{"n_layer": 12, "d_model": 896, "n_head": 14, "n_kv_head": 14, "head_dim": 64, "d_mlp": 3584, "vocab_size": 21446, "activation": "tanh_gelu", "norm": "layernorm", "norm_place": "pre", "norm_eps": 1e-05, "positions": "learned", "qk_norm": false, "attn_scale": 0.125, "bias": "all", "tie_embeddings": true, "parallel_block": false, "extras": ["capped logits"], "init": "normal", "init_std_qkv": 0.0209, "init_std_o": 0.00427, "init_std_up": 0.0209, "init_std_down": 0.00427, "optimizer": "soap_variant", "lr": 0.00321, "lr_mult_o": 1.48, "beta1": 0.95, "beta2": 0.99, "lr_head": 0.00729, "grad_clip": 1.0, "warmup_steps": 200, "schedule": "wsd", "decay_fraction": 0.695, "decay_shape": "linear", "final_lr_fraction": 0.02, "batch_tokens": 262144, "seq_len": 1024, "doc_mask": true, "train_tokens": 1079000000, "steps": 4117, "dataset": "wikipedia_en"}
Each number is 500 + 50 x the weight over the matrix's rms, rounded and kept within 0 to 999. Layers, rows and columns count from 0. Numbers have three digits each.

# up: layer 7 MLP up, 3584x896, rms 0.0596, rows 3215-3394, columns 288-319
# down: layer 7 MLP down (transposed), 3584x896, rms 0.0633, rows 3215-3394, columns 288-319
up3215:560548528477464458513458477520527491451547467494506501423490498452466541429502545573505499515467
down3215:511502512434549527442485397547452533596515472564533549453367485520553437464465532589492461607451
up3216:455482506575537481495472598485505485519532470545464507443568578483469459554447485535496560479478
down3216:493516510528424384516529523470602508570588526477521500556545444541475335577552522509470508494452
up3217:525475546463463460457585526453508487512459471523483525458468595552450500555379547577503378522502
down3217:528508611495583377426545511503551445518537477438495542505468565450508437459533542495499461498504
up3218:481410453513604516491545509443530509429529548569534441403491423423537404430426418493529504492542
down3218:487503442496608468510532461475521497575513534545500413521546492459483470516476435413495398536532
up3219:521435419651516546534549512433583525519539459521429561435550426433752530579456470583444543566416
down3219:501474583504462585531526431504398558503488535606517434560465513458462496459451525482451477481460
up3220:463543589460573402466515466487497447569505476461565507560599514513529516437552499553558479457484
down3220:518432446515455485463518573530573474484505528547479385402464471438409500472519567495508482422454
up3221:532490466482501537488537524589420510499483516461542511490494449441502537498549524457529521454433
down3221:465522527549561542431398510404426487428486492531455526507522541552525546395512465547518490473488
up3222:502546486431525438501536521520498488497563506492537407521525469509480433531482444476435528485484
down3222:467558476538541462491448466556517522459469529422519449634539481529413543548489447534444547522468
up3223:498539441498508492545542537537490542464470511510507509494461518522451585520602475497537542469505
down3223:442455517547468488503547555469596438539394522509542503530488510499453555549471532467434489565527
up3224:583497489545448533484538473396451551538406497515430498487321605502545451519537449447539568512416
down3224:470480468483563621482444537431535559569487531462476465550562402452439499464465469404491487506507
up3225:482492532503517534489458517474503554472474434537546526466522430484536596501552527554575571439536
down3225:547587490577463522470536499465485524449471408481553451539455549463506534559508436470547459475516
up3226:477501499501489508585496496440479567563520502519533441492568545445514549463562513587404405521507
down3226:374491551486453511385474443566517468474531532577469485571519553552449421386440474477527408457422
up3227:582519487429460490511418514445389444531578456478568516520490471489475549462554530523538497496424
down3227:465467490546460473440443469543425525517600455408486524465464444484462497590504548535469530562535
up3228:424526433545578514496473557510479407510475568512447446565493518558477375519615502413375393431463
down3228:471515438519514534507513524444466438461538496497517486490471509505488477535497546460538420403517
up3229:418493452420575471550558577466492469530589584446467507386518491484486497515489462614462535467593
down3229:534462575555480527517451475578535405563572502464517601549386497377406419435563541516537449532493
up3230:526460441561437462507520502491489440401496485530492447524494461494505480493441378575464419547496
down3230:446469522537469480522548506510492501539504487522475461597481473536436443527531487586486505555484
up3231:523473490559436479458491454494463423491559483588443476578519638443588558482514489480522434499540
down3231:505512484451465557414443507493492406574605519563529470452491506401591575496557527531521534502434
up3232:512591463501527436496531565471483491535513532526474490547427442509531531563590457473590563463475
down3232:441505513488511516433398509536386623508545499608518586412428454535455545499461429516545476431595
up3233:379560570467559430556398491471532473453519538460491576481496463547507497479478451493478577583563
down3233:473447538413577463497462518493502539503484506496497487507442569525451496542621463559510595466407
up3234:463459556531477467451557437461468383507431441616484474516405562506554552465598480421494542429543
down3234:527487500608393514467493446570448436482439407414490530485514446521414503471531474439426492596434
up3235:438496506464433560462523479458359449591536460544457533488558512466537555501460495531503520498495
down3235:466478535608499533442510478462390517461465456413370393507527426482478431533440585515511501548430
up3236:565498439427565494473528493454638520491525494487498515477425553444542562461500534511609520526561
down3236:516486507599502484510588334478472412476577515487481464527460552476367463602449565582500441542549
up3237:567467364576505420469433477505432572480381520479519594465454472563468546463549633465665503460532
down3237:470543438572566516441507494522520460477396569556443565542546409490425494397473403479531486445466
up3238:510591562575558473523540582471571441477397457357577465507468570521488593473410457570547480579539
down3238:472524450545494424478552403472494509529406426418524534454466521560554527504526459558498484543510
up3239:439448421497493469502482525467466466463472448498454518468555542469532419495490526471553470487515
down3239:487520479491479484474469527532516471505472484494491492513477517483462445524465435546451520529474
up3240:502500468595478427465456525519465475453452578461480570499561488515459455509540417613453521399458
down3240:505481559524571488422428559554535381483542513515483487513577431475442462584516480458461465458463
up3241:534412529589420471549515456473502496483488479504531476558517498457548594451397525458458488519508
down3241:494500544473443484500463538509483451440541375482604501415483507474517476534497463493539498531438
up3242:507490472521438564458574498489510555567614423540521521534461552479505424440573499486440430547586
down3242:530459454481461408463393513485453553512465469532479528485524378586607400562520565388538486517467
up3243:477545453456495478531426503578534578512593502504513464552422534467447509531414498527429571488597
down3243:599531508552573446440467413571573483432412474557572513497529496447516563485444535498529439498534
up3244:542482482547594573465429443565482509502467539572483520481496444534496573454570394486413479439460
down3244:478523467508524488512461544542595537473460508468428507483438477486459487405568542396424469484445
up3245:563486429511467476469380470522460512511359405580571426459574561539464479516593403498511566550482
down3245:477564490468480519419403478498507610462526454536483447552480521527555495511417455528443527499476
up3246:522518439530527570511504541548466487562631587507493474494466481419537492501534496533545535546496
down3246:465575483519442520473451457509527484508385507424484495503442608497491462472470455558506484526443
up3247:510498444561568415440436498432484470460499581529506517536446586416565465510498523470512502455522
down3247:524466507548461541301494562476475522505505469536559480610525562569509529440600443557483501466517
up3248:469481554484423494538440496433535494473508563544483475524595488514432480507615461551492366479361
down3248:500589526502519495441493507560502439524422511474459436487460582462546480553449473448465498486546
up3249:520469472469408411442526477502511449518491477428498596484471485536530600535446433547470498520503
down3249:569472481511484515474491453486586500546432431527479423483499506474385480425464512461482514547563
up3250:528505482465445450469574487475561482515526532506438507469423539407435587498505485444606536514489
down3250:556521552531511520540450402573494420461476466442564497434557428509440462441479399494494555468449
up3251:510399421432554473581466478526507515485520518411521539471548587458426588532515542482545515485432
down3251:553502342525576501494464481495441479552500457553452528513462509529490424524535503512608496502449
up3252:425489444490520532536510515539477507511548646365418422583529493428423436516467506504416524541444
down3252:408448391539474444457495498639509508466482560497512472578535557500471576463528526387397484458517
up3253:553489473508429550550330573516351476486548530590543486444585523467465526441510573453544558498443
down3253:448511470447475577532572534488471492408455447452519524445513492449549476455496537473523520455460
up3254:507454529401433580393508442519510486485427574518491418475463447534558422494398497529474511552517
down3254:490459570583521489484554525537539490399543454457517426546539430444467411431482403483514511471450
up3255:438459517430575434529476507464479485488526510540462497555519506417488530478431482503542426502588
down3255:494475478526529447437464448424511495486544449529427491443547433445553512527536489538486525512566
up3256:558490477503509392582451496538457511497484514545508559496467625509449494498515403608492511443551
down3256:499515431504557454488469501487525510471414445540476437496474542527487499427501560503545428491482
up3257:486477522483513572576402533537400540500448450503496509541502490530467491542569541499543532533550
down3257:529473512485460561480486462468521520436498531467450384566473504482485560442508596397441475528607
up3258:531492491478462435537589537420459527502506508502507581451462492492496526490518403478494458423490
down3258:508457529511514532406481424595469425463597461514512436514621510544483462405472634578515585560598
up3259:503488555559523475541395561473459453566541532493423462501439461454485543460507548545474431547511
down3259:500521504562362517447523516403470491409415587498447502487576461525513537423566426494623412558421
up3260:544489490531441563472520532429524538488533499505464541543495523513490547491467418430490570462519
down3260:504409473511488437537529441407471507500467505543425499566496509454600454557414510518474495500519
up3261:432576496548546532516397481442528505596545453539523557501466531445461536451520478526498489493508
down3261:473516443601491563509569521529447553429656490439527461607489591436572544429535450490498444497523
up3262:503512433617531507493476520471493428570570547591464654571459472526494505580432558520476504486561
down3262:504481487551450611470488505528432506527508562435487411461428459480524532555524532489529525575524
up3263:584489488491497502526506520508490553452485486542497444525455560506500517541602579524416584425439
down3263:452517454506479571513477496528497469580580500433462536484488492476502519499447617564454477527446
up3264:553500504439592623486593500522524561431459529492511527518425453502506525505509593522483584599457
down3264:465549576485481575392395506567479469469455479524485580455534552423536547538530467444499500531493
up3265:502473437503521554496387532440419576569576495419488546529523470428460494529499452540433506521416
down3265:512609513458413542511438430514507464452489480539511536522473558506465468492568595499501505477534
up3266:496528530515441529547438444458507534580518441633546488501520457504610543450499453474508509545507
down3266:488428548550456528463473448528476544546527417623608549462549475581603428409613435500462380625433
up3267:489520490494601421480424507400453470502487565541444602488449491459553492533420518433546467436577
down3267:497464552584473469505515508446547509467548568540471541455436540525438332384484474506505541476446
up3268:531558484547562454493455454440503591417521578512453466543524546465550540500522508548528491385434
down3268:478514419527405441493463526531495490489500560432561533469534444524437432496484501473511549505596
up3269:446488555420447548406398475405470508455499507490527435499472522578420484477474534518569524470509
down3269:507405466488526447442486480545569495469413483597483422468466456502530502455436471467491496468500
up3270:543523397509566476440448500489476578382477451444490526541564456478507439521517482551473530550579
down3270:573544473498437422460513478455529373515527396594414571500503456427523480481561517498468429380533
up3271:607527464554558510475390478530504466508438511433546539482551486565475500509494533500509527537521
down3271:495436479547631410454501519499498508542377518539405475415620498486401574513484610447460487502555
up3272:447484497563520550534352479435461549457534453422490441373531526557626569457540485490411493395569
down3272:521519457525485521468570495515470508456502504429468475449597488527484527545506561549486433553490
up3273:545467595545442569559534520510522546554482505480416484496474560489500449433434470570462381592516
down3273:502534481537466444529417519580529495526437509424488582557503450519434548432471461577424496544534
up3274:520456517483546528461483477691549483513498502463415521475482509459530528474484498466488501434533
down3274:468468615591542535562541453461517517475597519469349502440465489425552520463459520514522460447520
up3275:605543472461498456530471442456480510478574523510590434461504479555489592478400587519547477512469
down3275:550480618527523435462497473484485508422551564566528452442501478517482491526515521482483500509415
up3276:526581526420490478517518553588549484602446546464430519558566490510458556498517524464478507478498
down3276:393544465522509553533493405455467509445417543505474492499503427559502516477592477538508327552502
up3277:523493505626570494420481511551486532506439506499503492489479564538458483528443591454540543538485
down3277:459501493516550463508497516486461468597493495477465417511619496468546561588499565445420538490450
up3278:422574548436572528498594508553471483527400441508467496538512483594502408472489455434516532635520
down3278:485549536504551409472471430545527486652475413485486446533511592496566584511505508547483507507525
up3279:446540437506505593561531480550559501530547472434543547549536439571452442605444498465633410543508
down3279:496503490474595498553494577451495477501498478531405468554414524464488571450456495458516585510499
up3280:450483531520569499560523498480603470505494464415470442525489518534546519551602521525536584534548
down3280:441480461557538557447501516464449536365461453448435444530400526478545500463546521510406501537569
up3281:609565460462458507469536514457512503484498493560447522446449457476494496555441466449637537374594
down3281:482480465426465400463449558462495470608585426535459502460467558519413437497383495457530559489492
up3282:529576535586559453545365476493466537567546402477527567433517544524507539521516522461404495558462
down3282:487502491530576506545620525554564478462567487510500508540474490541517507497535485366493496428546
up3283:436401466500573453510510504440541544440440506452494546525471518527502520420495490538512451474487
down3283:526476541437535561420607599465525484549445538461466455420411449505537412512488552477428386448575
up3284:480521506542430505500567538470578492387578447440475551592584461491553488547460562553539536554484
down3284:504517558473416538498534475456533493503562503497498560498537518479440541548542538523443453580458
up3285:412634365494475490404390586430659573599488571507435557422612461527538551368436616567534524333574
down3285:473511546501435558448518520619430460486490546543473525512596515508447470441487445533468429537423
up3286:528463530446449479492540550630439530527444558513483528451488425537613418384539593582467579521436
down3286:431440441504535488560499482456513562527541472506560479529510466481480495480498558524471464606525
up3287:561547565504428398493537520532543537564560518476520610486482435535505538483420463525427580509484
down3287:559468517583493518466523557550523490434530510497489524468502620418466568505575540523484535544463
up3288:440450520574498407505548387486504468460524508549515510508483533443434509508537517498492530572454
down3288:604469586486529528541469561519546488499492627600665472420520530547536584491489400490548466497452
up3289:455539499510430473555541560494488497491472503499589503585405512565504390490415451576611451531567
down3289:546448549510557440488511604473521573517421463674346537513600408539425553544538541510478500422564
up3290:550464454547503493574471564566557467479565506514500571500572581436502496410494545523454574516521
down3290:419503504529429465547458647576558460486534454577444416500434561488587532501463527450492523466481
up3291:420504552501453550495560418503438509541471542516602384443462503502595492445448574509620598622539
down3291:482451467352394364447448490530568487533575533405526560591479519446494513585536564505384543548497
up3292:483532499459484547499429515387495487482474560537509463569516506547505449548501464458544611452467
down3292:510539381498510454557462554483517482532557448507487516464461566525460445517480510570487522520558
up3293:564433548493480478469617462478582429464450522579588510516532542570531499517444530479489529506501
down3293:531444530569454499503521477502433415556492501461434495557562474478558496503513464512481464486541
up3294:432533511427502542463593468525488472467474454459554539494467438500509546517498538538542549471533
down3294:469466508471590531635506495483442523526402514528415471493473495443553642527475446442449483465498
up3295:517532521480564591441480452494502545477475554521544501528424526472517526519448568422494558532510
down3295:427533493468553552471576524520507473540460554457426442511491446444445477459513474434439506448395
up3296:450488477492464481490514498429469520529567526468530586528515471507480445533483496455467624502484
down3296:518437519477434550562518522515462415501495517522484434416467588461518517495506558473505520495495
up3297:488445509429454473499557470478440583508442464510479587502524482430470496507489471498426468575441
down3297:404487485490648513488566540426541433466538473535489444640484493495495450601576491484524550449506
up3298:471472454498476494491495445501413546492472364466435528518453431532469518538398495484527451461505
down3298:455478579469556510594531552601480575496550526493502594512604496504529481498493477517519541500508
up3299:528415478471539456597472457448527477537517506472531546507505579542504521450504535527465520477444
down3299:429531524483427517543523442509525495423523495506546392438501544532499547543476500511460472454450
up3300:519552483499544500483551537508501456458524473492551526469459512374561446579533416456516519493534
down3300:442495516546533465497558518552459396523437500439455483484451541451582438473515450589485492482505
up3301:459518470562504474495512405454534450620438513516552575533526450476545555546500399555595637432532
down3301:504481544537488402490527476398575490613516470555544474584550393494512583586536437568556594450557
up3302:496475428518601445457394499499474539504561416512465596510525562478532536532482548487519494511493
down3302:526514510530465550450547432475523549550551485575462513449526549509400511523505498403591561471405
up3303:572442533508472363575565499449405561600448477560530490491490544662489548513554473592583455533491
down3303:401492424503447549519501558531518514512436579612571439486511483556580457418531409569455547535414
up3304:557448446487427565477543479445555378602513519560450492507459491420468500463436539557410483475569
down3304:528516526512472522456502485515389476451516498518503474456464572630490527460472506498466480493506
up3305:560620493557552479420421528435424412490496565423477518418601579449444508533414525549371528541514
down3305:630490448585473478530507553451441523453456489487531445451502564557498480540532541491473534532538
up3306:584492499550503440528599517531454459430556555346508494497526445495509540497529526416475522486501
down3306:503575413497513434448559546590463515508518502387489452476493544531542504535572449501461542521570
up3307:565477461444466488548475523392441494489529588521581549508518472425429618413453562523431492500483
down3307:459484446510409614486516508472439514475496481509577506464503471422474584565485536440440448503557
up3308:396512501563529436529427494533471510398488542476517461490620532455413506536480488478459565513503
down3308:523486517502500509450512547644469464468469448552461541537514474496476479414556525519498553479513
up3309:459502537438467555478555550552546527517386519500448513636542560539526500468557583524518423498583
down3309:397540525631508534512494485484481492520503633504522437522509466518504582554498429549516546600469
up3310:520505540410465445436518480377390537470404516503544427509417483481494449539467565460464515534588
down3310:530455543476580497452475491485443505468455568423419478509451498491560549482508551548484530522560
up3311:535583514580495501489530497561578526610484520584617502524451444565480556390457465515470607565358
down3311:539503511505388465560440469555574479446438536579477437520454550379455528459478513463500452494477
up3312:451380496518495521538452483458582462522473491536493545544450463423472438415589481486491585476468
down3312:518457495551534552558547450600472507484517462501509503490419567559503455495531537499526493490487
up3313:565483433565491551505451391510638483507567506536549529487473540371505476484449533468448499564510
down3313:496520558528491545480527440477497411541501459520572444486489495454649512547573530548539500452520
up3314:509506434601450536411523588515512468487524487565521470425485476503518458542502499472447595482415
down3314:491580515483550407450563507527512379542531511472524420389530482514434465552456458432424606572542
up3315:497512441503467489481472550519503544526524488523614529523601524597621433546467450494554480533508
down3315:452500481469456517544447447514553527497504420498568527479443461533537439488421489531467526410545
up3316:490567483470452517482424530506480494602537544479547518533401599440520467439544599573547517508502
down3316:494474452470428505530479504569393485402520502504464520555473509413542521467513592547457506505555
up3317:399509519492483440534445508425490478514515451473454447531543551528509501431544549455559513445445
down3317:453519476502468433499401464509482462477379542478444503455443473410439604483533441501517473387552
up3318:526493474559534536477480509492499434454415477458486534429489517512562590520525523524550475519420
down3318:459397461482511439552469462510392484569518471617485483441479443474495527507529461492486519494501
up3319:497526509479505539555549507519382509490496520479463608465516527471510502505500411629492376493441
down3319:558536487506389603547443479520459460439504507536477634463476515517591430481459519440501424493515
up3320:339468409548525448489566477434480448504489426534486430578502514510549511409402581490446547492497
down3320:431534511490578584487405381553558519431460522468482515359513451471592546403424545522364549437450
up3321:421541492470549613536506436495404509468528543551543405551531524464471496473458549474452470536429
down3321:428482489535500492608558509392481523491497431394451495470489589361466554476472495557516492492494
up3322:446534473584464481532552459538455562529483494565456547472505567622530467445523488499511557468520
down3322:392465486478474472517477576513511500519493500502492461416458510549474567441427490474481489502430
up3323:547476534463511499559485466520480473469486475489463480487504453468527504473465533478555457623558
down3323:515446420461498601391548482574554449535470574490517499513524485486466438506541463473488519527436
up3324:549495581491527450551522518432555568451458491488497463495477486583533494428545552477457494540555
down3324:564375415513539511478574474482515540469520471530465524539514544454464494456509535499502563408501
up3325:539414482443573462426509547471473565426480607529494468451461444492477466569461460546506456517514
down3325:514463518509511489503470460562472551482547439423549455516486415530470469541425470455451524552491
up3326:503418513471396580526564472472436544556544427476402509494432462443512447558485487533467539466508
down3326:498538519463567501514506492603511450524469476455435511453479579543445458524450521474476496443405
up3327:548441493511498542531558502487501501595466462557456564442425466529579464503541506453466506479570
down3327:475454531487471505499535512474509521475577482429552562484508467566518542455425347552516475525393
up3328:462486520483476520508494480567516537427554524504568410502528539439433504535456426520566448540504
down3328:478420508451407441523418510438465568552463557486531524527489461528432585430475519534494479486485
up3329:515493460538559533499403482535560514518490478503498567484514439542437478523560535451480495447530
down3329:447549532461532459519546521520498521495433482489465456495493498467529526574509534497462450510456
up3330:536510479487492598437424444462485480492512483516567536431491490420461604542484489451590485483503
down3330:516465543480520589533509555545527526481431514635619356516573519452526518415587622361491503545545
up3331:496540595522531437495455632491503486433554549428449491464561505551430508470508491483419572480462
down3331:535438418472423457557396510500572555433535467480474540578557558517516502449426495343558585437491
up3332:499462444474596561495476504494455505501569423596583435514529565523530376510416475590626449528529
down3332:533442479526452507394359417449468525521456455531558537448520503538545490413449537613633459462476
up3333:490517511514515465560529501505549508482580501403578406549598451513504612447486567534526488574457
down3333:488462520513416518423338414480457502483441542575429483522513527469534418547505430520457535456543
up3334:498471521417538534510498448469432539555480523481564512449495545441528486513458456543581498480524
down3334:503478516504584534442496507456508458567470528443521466389462452513469518433499504452595452457551
up3335:500444490449479517452414451502558516467524581480577538455438454545518524513528486521553519576531
down3335:502480448533486461500570577488559395465535564528478441497498514460543549583461413563475445507479
up3336:613494440499446580524516465520406525491517456527464477542477492454442490429511512496491590436464
down3336:514455519437398521455508477510484426532487425504405495512508516446424482514515476482468496470516
up3337:460509549535504486491464583448504493496481456569545530510367512472571533543587526476594550418399
down3337:533465499498471560488479498510451479507421475496479487396509487470543458527532561427518529472425
up3338:599528499511495545479361523589520502581435440499593572595565484441463627435508533576533496498501
down3338:537592348536465475553455520568449612557518613456556476539526562490465528615486412576513419544515
up3339:565449380524404494485485529493521520507526516588522500517486472462450571467526499460540431554602
down3339:521467541518485455521560455452542423475598483523487478435592500471531534486512567507489447462454
up3340:498513495561493559585517515434499515470485530504576490432431435526516426433472496548457502489492
down3340:425474450525543425506464470496477450484503447437511586477470550536512549448574451513559550584531
up3341:404512532511416537535536406590466485539526417529523463482522435477613591409619521460510584477354
down3341:462549543534508529479477424412525518430441490532551542505512500478520533591537469470439458477482
up3342:475467478488471496522467453482444521442531496562476577535471483437493506503506536588410502499503
down3342:399521461487435455490499473557408488515461548465463426565492478464451439559496523521512490448536
up3343:438520544520564504429418504503398517542565524533536575500482560496505501434581460481500522490488
down3343:515479433443449451551474548502468450499460561473614439489418514555484471479464507561514447579502
up3344:417534473549443411522435553539467393554512519406563613524501513371465565542397426466364538450488
down3344:592512451456537514443447540447462496446533421521557525503514474572371553425538547522571515526492
up3345:649543375499522574625447403512518476487483424489461545431470532427517533567497486495465368494412
down3345:391492539462523488492532511520496499457455417510492531442497481472590464459496474523523487533463
up3346:483544462569432590498525452489559535564580473510474493589567600509505542426439438539503406537531
down3346:482497430503550514481524573429569518538413455441381497452512473507593520505563499429532550491515
up3347:562457442575448530597388485483399493391523390541503510453546463486590568412535542592468596428469
down3347:490546500455550519529460524541485455568525446476464490427447498585455534496468505539510484512529
up3348:581508561417493570520499494518585492518474520540447534586430590501446548613500481479482507515447
down3348:560524574510408529471498508525448530553539406540383568504388600476423457498449494466600484408410
up3349:459521500515484453454513519533493464478509513470413554560533539406543460642528571451542448526402
down3349:419459472486467588473535461527523524413498521498544452605582443533540467539477496457470492492468
up3350:404501435469502546482449484440475478483497476522462421464573503557463539464517548602514542494492
down3350:438460476497492543490406478377535461449522443529510410464521388514504436472553549451523509365514
up3351:628571511433394511475476497460515420466543476472452526566530532545461510542469517442593507443423
down3351:565506515499342524492582494541463456570560552513517513433556539491490484482494469453606399495453
up3352:426440455446459502583482482524486475587499410433447511476554445544518522444505443480475470544517
down3352:559555469459495610487411491506498434485555461528467476504441448443505505489538567590451493497395
up3353:523495570528473564456576387513483449453445369531515523517576556536473516515548513518515500524554
down3353:440477576486431434384545472546474549496535395513642488482566566469562456554473509464460501539506
up3354:538437473469559436555517495437470500523471443443573488574437465522549471553586492474567452591553
down3354:518475495498546514531459470536459456505514479504537506402469547588466509454543493420515467483437
up3355:603556535499422458461481505510533513417469572470503495538478494477515464503485551544610565443465
down3355:461476510461412551513539492533486559531510467531560460403465510527516381496595504417452489459401
up3356:477572422442430505519458525543548428547577554560496462492490539492509535572513547502564483442522
down3356:500404474396491572508438464446490524415347449572479605341518435438534482552492457497530506387488
up3357:459541523402518483511571577592576497541581489426475562518476491547501526469515521435513409515581
down3357:519507546529542447596486518410501459528510440448509466410428561537502525436470447479495472590484
up3358:544434523511560592475520509478563534546554450618546538509571488457516488518544570482488508488544
down3358:508488564548464490570509644514463606554502481515402576548569536518606490535544521479451467432579
up3359:498506520488446505608520530453460520505503432472448507381479483510509513434477512474472439409437
down3359:454480512454493485491458471532425437455413479531522450475449441575520530525519443507502532468550
up3360:493494418511433540494443490494426374541418457507561526525413522512477590492501420563480497326474
down3360:532515535456514529540490424545489541579491455497441468473431496490563462501460353572463572455468
up3361:530486456510522601496518524402658454526420456519475518472549489509396433494356515512543423550492
down3361:534585439583595537523375563358501490496480491545461581526481531390398452433532506473542498526448
up3362:499570509553544492552502489464492516462549543511467511473488398388542521582477413468540522476502
down3362:477569513508536463514476498531458516517538647473531385549564520459415555565428504460478503545454
up3363:534506554481433521505441559509498505557483522432543568461470450555465514504520475475448484443483
down3363:468502557461572561461518434520437506577575525396447448459488529526560564470560418582508423476581
up3364:531363566454525467582540448656485487486432475474587487538463426561526520478495513377520526487588
down3364:528405482519496447485485550534474477494509540510479548419478486483420519442528507496393499500520
up3365:390568469510400516561487515423394353499541446452515419521473558349485529549334467413469539496566
down3365:472445530528482519544475552482582499579517602464468574558337541362539474513435515538493463530457
up3366:510462607492468479480456510451526425617532564437601351517445506440470439510401424547484455421466
down3366:475487428533480485447550429506441500500561545506537447527520423559407503510396511450464512448438
up3367:405443498509507514479571529535503486487483570610573446433520588509507521501519431515524510458483
down3367:442409466432462509453512427487550451371428525406568514538457517521437513591451519441463481464487
up3368:500456514548524373500486489510511520485463532561522438536530462495546570559496525570479531438618
down3368:552545536465567510447477522540485450420552515428477520457498505462545562445476550510481465546510
up3369:506512477496473534445539551501490472482548507485471600413483505526534450534453471469467495490416
down3369:540461502463488467467461530547438480534499516514517495536601423508450566507590435549459510548519
up3370:510523509583467556495499496539469511513456472478543515597526602506448465543446484471552487466439
down3370:566576458560494549397436459461448527525457438345509534487462443531398559548529418412563516461509
up3371:562553559449425414579439500437459458472500454551547569538410349547513524480495486441473532563480
down3371:400503588493553515512460570463448510504534503478633563400448477536602471533542480451495554444516
up3372:516520409487438485555523568553411540436475461464461572475530442477547533545592493410489524404475
down3372:471589535422387488550501486468508552452446466484454517504587525511513572469401473473492481461425
up3373:451553631484403536486459458418489385423578551498447399611608485473531556455462468482489593622446
down3373:491512526520532472429517523558534507473507521528507511544531482499507517504481493403457463468484
up3374:392518509564461473575493451468504519504538477520524564466486457452495545540503516561545412567551
down3374:506576524495389443508491460575523503488467473578479456485525534418505604534576551498534379495501
up3375:539481492556536458499479522541449507423529466499479485563508504525451424563446513575536576570455
down3375:576486476530492512533518455552496519497479535550455541504601475531444477487446463528479520504484
up3376:541489358626537499557503456500521490615407493428535426546539455406559597479441579541564515447570
down3376:559490445527435586495582493486486498580476472543507527408496537483537525488535552566440429484439
up3377:524493537559436493485423431469527400541533527484485560485529441496570443515479490374542544505529
down3377:558509518465484476478608491506541458463430468464598370510535547542568555437486466532510451452497
up3378:445462473461472472523441463441510529516508470497495535480459521487519473404449495483473551466480
down3378:453529526448523506531526456474509510570558460362498401534546543427482503426433411445450554522488
up3379:437444468443472639588480439435436522511498557497532468407485482541599564450607542453537450541440
down3379:518462475524474510456496536473470488479474569446514515488505487503475448494489579504581493478498
up3380:404525513522560444511556429456437591552445474505529394604424449494512569532367408507499507513544
down3380:493586556463523534484559484510557399554525536508502470522531657503464511487534454512503467446371
up3381:452429532565518504413495479484471510520467587395500451383518513520419503480563465506645603547475
down3381:530441515465454503569482491515464398586465416439520488422610490477438599402491483427422528409512
up3382:575517526510547492600498506557374474509480558488497502472510473457462541551445507575403503484522
down3382:494514603447425517446437555461490576513514476497485517424517484450609498498553490478426381484523
up3383:480533499526538580548430552450518483423335530421607439619613559500500572454560515496388376521500
down3383:481495464541571503512487421602430430492438423430541499549645463514396528410502452431422562489493
up3384:406498565487481535563414369449486443529445536492432563580522556529506439456542476555506424465479
down3384:432437515465503470553465556442540516510508525558478510479489451533543442420549509494514478504436
up3385:527457532550431450528414488492560474496573523542478421519409460499513615493539518517400453470500
down3385:525494523427460468531500542435456429469493547440491430522441532588433470506473508537508511438430
up3386:499435619464439504591482456479534474512454492514531440596396501393573437501489564517523539500385
down3386:464489539501495521498594442552488447452413470511515491523571527470546475559501519454554546523390
up3387:452495644443540438507446463427507323515536465523468525472472404490476447448496376591644601605578
down3387:528458498517451487453549511506474507466582488460474443460477529526442502498520469475490443411459
up3388:549476508448489459507414489528536490528372470489609569469499444417499512550496453512571488524464
down3388:576434514489505535589537443436519516476512530474503468449531575526336485462542519498509518449417
up3389:509550513405500521476469501518514469633461470540374465505486553489543504500544514434469482597496
down3389:537403520462489581434540515540479508522510537452475531515464509596511490525503488509515562505581
up3390:441494488496573444510506578577524430538517591480545422553439535443499462513356471437441571521518
down3390:560523498455443474589506516457529505432536592419407520548529380529493493508449461441463543611442
up3391:451497531467544576471401509428452447419425478517490450559455500512549522563447436470543486552402
down3391:493457592490513625535499433378505552399492535506505499486491507535532480478461449527548480474462
up3392:540467431485455456455453557511469472514407522565499541561445450499566382483508544554539494517498
down3392:440552482457450617527521511527538463484457516527481484516489517474437431475506511481515442512454
up3393:428549463474483507556534501530494465546543525396444407466474457623493562486634487432599484407543
down3393:573441583492492497518554557449637483538570492520464504439531490514474466500589453513549424529486
up3394:523518408457415517527439501468450565503574616495481543477530468419467648461517449527466536488465
down3394:444529549542501512558457453540467574532539541436481532520447532460517476473576404480564548528453